Weights of a small transformer language model.
Size: 26 layers, MLP 256 SwiGLU, vocabulary 32000, 8.7M parameters.
Architecture: RMSNorm before each block, rotary positions, no biases in attention or MLP, untied embeddings.
Each number is 500 + 40 x the weight over its row's rms, rounded and kept within 0 to 999. Layers, rows and columns count from 0. Numbers have three digits each. The size before them is the row's rms in percent of the matrix's.

# layer 6 MLP down, 96x256, rms 0.13, rows 0-95, columns 192-255
097:513525496455516440513498476534520557501554501501551479553518511482530489509439531497522502449527492511536432471452481464473543479468441485494535502464510486516593529479506448431543499452468550
098:489467516516446557442487552445471537568598493494446514451480523483485539468461520487480530531502516444490497513514578393493503531455600622476456421534597509394487488525534538505471470538549508
108:468542541467602484571587493509486538563527577526514501490506515487475536517507495452491484501534536537578505531484499523471465500488514534583507514475507515590480488582517495458533447472487473
103:476492525528473581495536528481490497462585511468495513458447511506461509553463461520536450540522410524483552451503521524529479442453432523587474472480465558628446547450459450528521556486491513
095:559580510480507496517513477492436539525502504457504496510430517516507477510605518494490486583561518529420447436457524492545504514556510480532581504494539471487446489459503498479497479501499543
094:543501466563552476574495505485411482511530483539492489524523453442493508451484588500426505465606483515463528509553445515437526502543429524536472501453479473465544508434525443481497499487480450
087:500455552497525425506527501425537490494541518508526519465478438476519515567538413486519464443437452526569526509437468503458565472506464548558450525535525477521481553444487444462474478527428485
089:498575449503484560525534485405527495568476486490515540533461494492462481536486563520568479518506556513526542503543438530489510503525516543536495440507537559492491543537510518507471494456460514
099:503509495540459542547498473501554534531531542468553543450552508533501520493539538485437443507484505473485487556506595495507483477434443526485472564476488451520542451521497484577435453515517496
096:436460474492422517448530547490547438482482575561469507405465510428551569502537543558497455532488468438504443476455511496546488568546489563564505442518492425524561518490447484468430482474494528
100:502503481507491506522515476476536517490518449535480479555477555450519499526484578460462538443514509461437512434494535498507492423513525533571488507483567493455495530534424553570471582478500426
097:480395548440507470454497544502556484473541489516444549524477439422431478425507531495574437518475450480504538517500480463489481488501534529487549509496470442493429522538493465500503577507496445
089:557562525528450534533568456511476514463489438482501541475491517534537473536430479499531585504500445499453484507533494466465546513473537482518425402484489514472541516575553503494497571544553545
096:507526527544490474533569455470553526529502488534464458496513495543480480518438488491506454462564469503466511522489558515544491486493479515420478502486507599504478455431484529583580505523478462
095:475511531433570482532498387544460521518546482462511509525537523510498533538510455458464585506481537487550451451413531484453479505484497501430408450488526562503557495540478536490471514496449515
093:490550535468478438505488452489496483451421478489596551505463513477490590487505509548518475540501443502496533516509514520510478499445523526497489513450470481529495425500503526479494502470434460
096:503566448476578513498537528449465495607478480586547515492534536534532508507522496412415495453465496432519573467505496502469534528601486574510434605483503478531471458467526544507523480515544477
096:587496546508527491553512392480538449418535535534549453492500445477533533495508519526502527516528498541511449521536535471409452460536566522583495474490596433517502555485457466502548464487560498
102:490546486459475493547514493483508428477485490484545566490495516532484537455470510491512473475546606432514474517446528500432533475464473445500567431432533569461445555509506497483578494500502528
106:485390506499566442500482496455560397501495545504492543431515540528508491586445563481480481450473564506478502553502448474561520556541544499481556561540529512456570455487477511467553431498475495
092:420507479495531520511447468500489540489502475463458527483478508520413525516512514582454524531488509503582509488477433540508450548518545529403463480525575457563446441494554476504482462493519502
094:561522481517417493510484502585524508433480495482500507548482452532471503578423596474453514460460564508508465468487451495442523492571520475469498447475475463538484498491505550511532547488485537
099:505493502451548500569433417519585459538473556538534460598520497470474514509461534431477480525480449460502506533485418511495465513460490514435510483511533498526483501547469569507534535469488445
100:504511517524491523519505530480498575551517481481538488470470467498511497506470494465528461562476544486442453539485420439484468583470510528497390542503482505575542496494507539491474500587484493
092:536475505465531522529485522556459568406479483478586476491501517450533535587533479474587537470540448471483501492499594527466573529530545415483525502499484555567504521506531454508471470467447567
091:524522511499496458526427511454445429493502514487538528501478524477461450532583492481495513579488539529549465481569485555502462514499497503461499477500478475472510492528481620433545503489473460
093:505410508530522452527566574525503592507558525471460444501548525582480527469509469471591514483461471525480454444559522537491472531523434471475519475545483483442538504533526576510468477513497469
092:482500542519514525467432500499450452457509554502578503433610560480519523472492549470438564563442543451519472567470470554524551514512551486436494510512463473543524443515476539523520521505432547
092:514555457551474555470551439521472502515563506474474486550487636544581490571433478511507522534504587496464540517484526528553520517556530465517494491530529485480547427528520539496438456506553493
101:504559526478503526485481456479539470419427535532509495504524520440485517481525548488467480533496434512545498509441483562521549478484464431493557453584506484490524472528492511505565548527492533
105:443453487574484552588453490521530465461553509619531392465522497600504494494462409510467416542488535492460497446570463443477509574512465532571476506502460485564518506464510518492532468489447490
101:403512599491494434481493476523495477515495495536515539588436483525501523429592397514524522505503508442485420451514546477513466426527530560503534481514484446549574541517517455486386456512487480
144:498571465440442486584529454503533477523511539434416540514453549445495522530521478448491499470481495497479505468513477494522510446469528486491507522559565523505559492475566492497486435544478433
087:609514537443522505418512480472522501506478486475517469456520506471510490513535511602510480470458494579473542563495500523503453571450564460503483461507506583540488443481437546484501489492531509
106:505533446487469501478509455465573471505560542498503456519538549463455540491540439546523556524534516522465556461478460459502519521489499465474523480512484565496519516497459422448490456466465501
101:593509513444526445459504507492504539524506491465450564520499485447523532511541538537450527537469519475549589521455510434558459504559463494546428500483512479573446457484473493575497524574485443
099:542385518423489495511522505499468423457453464479473492513552492610568504470477461585514532488519511506497451504444521486466481546481535422496444524497448517495441454493497506519445500447467459
094:470430426523417549488467515545565530471502550524504471493503483516499486502440480449489537573506454512443531533512544567529513529489435537567541450427517433503580504507518537526525505494486460
092:432491446509487438509483549505520446525457449459528477493499460474465493571487485510419518529536521468500409504528539558462563550514475448543495526486519455503488479484532479456514508653542509
092:454491491537507460444473563488456617476531457471518540426571517474516489511414460514543522469480498492488524522520511544523561487459480563495438499470486527626460553488435476491513485444477450
107:522464571511401515556523468510523463484454573434504536508477545502528468509504538546534504541498466483502537478483555548466484485483527474487534485485533502448462552515476440502521541498500525
110:516479440525442428485540461510540468555527489549496526494455518522370534450489484461532504622523492447510558434511498504529513513478466497487467438548484425474551507440527553491454561491464535
099:531526499579522571416523504498466535572512450508499484456551539574517507459426548528501502515497503451459491423520588471477498453481478495506508473513519589408497535547438459469539451558497522
102:560502507520530516510508511520518498500484452494527579477469515536469477478534504496479522519490566496470483501455522458467579486484475513459533486506527452462474508547478492507528422424481489
104:517527480487523432473571539500515548544456531509473472460507516487516554529375432482520501459484482450469544512473477486519492480521481498567503477438570531483523519452458462507523466477501493
086:478533569484534530409448539523493534556518480488478489456542482481485485534482465496492459474521465523515529478516540516437412487493503506567501492518456520548488459434598483520479568593566530
112:559440541528446536504551507459458447438458475518450527451497452483467493545557497498525374491492505489612488477567533514484461481541494459470516422506440544490478491539429473520520468479566474
107:522511502498556462586564531480489499502487538520459496469498487496511545457453538552495516508535465487488542456488516526523500466398536517545521516527444487531571468449552521496534523541498547
098:463538481521543495484520579476551503472431575483584487520512477505456469553528432536458460551482430438488505592412467520521509510494506511423475558475437507511525452450519544428461556524561543
093:494500463467429475479538426460576567525550521571492462520487532494433480486539482507504507451434500517553525485442437515532523545553523457492437470563410469565575525482503454506474496542491560
184:525530426510530470460431490511508459493485489458468509456468485472478478536558492443439504510503500476469479510510527512471475545584503529491493556515527457490461367460545503551494475555555510
097:519516444475517594500575504496434538412530544511443491451504508532515519519524574496492472458601490477484414451509518512507521529488580528526483483525523505486481508466519530443561555481475549
101:524464508498494482500518539473513563463552556542485551484527519510529506461462516480458502419567462535476521549487464492457509563537533460528500484547521445490536494524483525509494482502519576
096:487494492532501487472500478526484482515519467521527527516462529533472487483500504416533487475486550467500442450510499505584483521477491518529494495546464563481530568413511434558445472502524538
104:546497556490479555495491507467486516483601475583431510480526501532442481515463484541505463504456527483510500450430405491523517490451427504538549437466477528506485487434447540515446475449432492
095:500459593508467509505497523441537464506513464463493472538546502506445571549425563468562539509470504509555473528525555572528561451452488508444551434469481484498542577496545553458513482442515501
105:521508513496493495534495492564535518523508515488497511473558518518558540483527488525509509567538466573400566514465446536519466543521536397514573508521505508500508510485522512520520519543507499
093:517590532448616485561349502488426536479478473480535521523472472536482519502536479504515460463471477495536509556448528540541502497528487518491468510577524496495527477524453571544488472514534432
109:480464449493559468500529554462499503539570530466532504539480462520508503528493449486440513585487452471456549493543529468489489605539506456468619509492474466493551442473513520500483558569434528
105:477471484474518507465510595500481593488535492478545448471433501539579516477447523450511457541528521463518495517549517524543511523423451468446488541545508553423548483541437450479431558588482505
088:472527482364615523480487430515500468452522482480538503466561512499535472514520529427574525443470539545491470497465452557443453493469493460498469514483522489484477550460487487570514470569527437
099:546491488516419509475459549461446519466557535492477424483602531496522495480472503464467486408552534538439425446522519561446535448479566422495538519521421499473482466447526492521516524492489543
102:477564551444536500516510459510525489551486508534461540505504483457504474502519483477460500471460478490401483497538516556562481426491504580419550503484511508436447515515554466553505446420517424
092:601537521514526539485558525504500528545557503544547526486431467502509455510535488466517492515516535506543455485487461473463460539528496474486520451519504485518530539500464509514557400535451531
106:410460452490513469566516509532462498491451435561569564414502490492501552459436482487443477533498470516483525554543451495483519508428480497532498518529470445524481550457539512501497466549495435
089:555571506521519499550486573512486464545499489600497418489495503516583496497519446550451509509530552564499494450540502525383445491498527461483432485479438458479533518572460555500524500560523524
093:465543454464551491471546581539532535516513479421549476530564474496537479473543475457514540584497521469521509445564472440505484492472487510480525514528476477415511512564465541523616492544520473
100:544508493535454478448482518504568606496538536513546470486500507558465501474478520516555520499538540499564449485510434515534540470443579495531517457500489497443496554481522515493534492522491516
091:485526471421453460454497455438488443552514549504569546425451494503501489576517541493504466598463479523462422419448448442556511455519470498498468517497541529459513429464430557520541496453538535
098:480436491543538544551507496561442565494464499502493505473456452648502456481455497470456435525514506520475464536423473505510504497389440486526516551542506499505462512480478475541541537498470495
109:460467478546443502561474492444527536497496469564446575506516435549522505559512556566542515485515467470534525480531518536502515506467532507416500473506540549550522605510435479530549452451507507
103:535486462484469547534523459509517497471560471524447555547468437501523510479503580561488419480446407503525482518486548483480514524487518504392545472514525462457538579489463505490532393437510473
107:433461449499468479466555501477475576557513457527562558409478517559501463525536532494524493443511514499480479521574468479499442463491498456532476542504496505439478504481527458569496486484518460
095:488496502562558546559497488454538456561504468469443539520486460500547508514491550533508468539548509493554539498508480442504480494552499522617535576499491562454502519455470556440489584503496537
091:496548465492494438536614541498515512487492483492505520526481544495489483453484469462442503555509499543554429470486489494453490533423507479478557503510551520500472477491543533466579475447470461
085:525443486426481474537513501529565401523577534537498548496443428470531475482527556497555539517465496511511484518500446565458531523473521534464452441440541435502508555571471485564529489497480497
086:557494596434542472444494522487477495494513498453503492484486465455537468526544512500468466562508487574539504474561497423460545476548495543531519476448490535483500492496515549501613498603540509
103:456554535598498524538503466518463507521492575539505455487477438562517472520494518507455511430457506522537554484566451511560484479435507432560527433456493529525534516467511480595536492468489599
100:470479482460510536488494536501485466540500486436439461517447524536525505496502479462552453445471554500465500528454505478511577476581534476592477464538573564475575482483499522494435485526517558
098:544525509484493509496488508512563520481523547480456498512578560507528465577478547553425552468428509534530477506523571447540515525445489510458412501517465540546494465506517510480460415493454521
103:487458530538489526464477432549489574504481536461500516529467460544464469532492530451511554453538495510517491455563494503542545478545386512478487452495428474453517512516507475518494481516435486
095:463481517438506451545508497553542478506466541465541549489539494498463478490563531518519454586481481484429419504550482534534515504483481527461549512487483501441553501534494506591514491504511462
106:499518419499553509476481495564451446576455484460509558452441463534538467519547503546515507531474522538502478623470488494534466463520474473427485517482529567494458522489493484534491553470595507
098:508469576577466488453443517576588497484461462488531468563559571425555494491469541542462516527535510495474526565492504480476490493518451452498470488552409510521497497490523537520508509592538506
109:491549455453542531505498387488501446508511575479497538488461503439491496517463511475446500494466525466523499499531492520428540515526502570504448486483549560472469568574437523569490500455474598
092:446433497521534455475473496468524466536440466480500473512518558533570519466455447530471440522505576488548556477492474522510596541455476544435507509503479521473511511434556522450468516474464458
093:478492541536473496523463456567483451486488529477567512543579470435480551534544504559477431470510412434495477542504539482467525509563503505474481505506481407550550495490544525520487458420522581
106:459501481492538524506534497525535541456488573560524544443507462577467473561471476459485477486580517575494537521525485514472464500480540521500493499539397567481441496489466423482499491423412496
113:439539523510459487481490488527510573467589551408471513639420464516480505505491544482525466541410516479522531485453479497540571558447553595483498460502531525538575499496516525444445467436562458
094:523447606526516451462471567551496435466508508478480439558457510558499534525515417478497542508557528501526457568515468527508497516490527521482469444430517428504531478569468495504536448495441490
092:423446497551548530551503455564585513484470473457460469563524527459482415550559554493513536485541469557485517518569522510561536453472595436484463530494593497539502514511459505488517496440434537
090:576490444467519498534477454548488441528503508519433418449500470523498490590453583508475510480487546492510475545496513467494563531530521517557459520522545493546459504532487535568517499454587469
099:440436412486483522526512434494494501574513546457543449495544549515486470588519465526516599455517524536525489437550454509503543479571497461445481485448545439505475518524538503467362462517543479
102:546471461499438481496524561548541491470418525461467465471490444522541488451546447445488491438536506470583461439470510573496513494507574474495472480398458503514543427512570424457446499565473487
099:531501480522474546560492509449532469442582572461509520525531482565492496465485528536551564552461520491498489481418555439493517505509557518460440494480495536455514500444492536503519501481547558
099:506472510461516484495551501557461495423505554492418521526554497459468512470491540515469464519435489471499412521535475438549517446500488504533465485480599500491460524481507436482561486456437545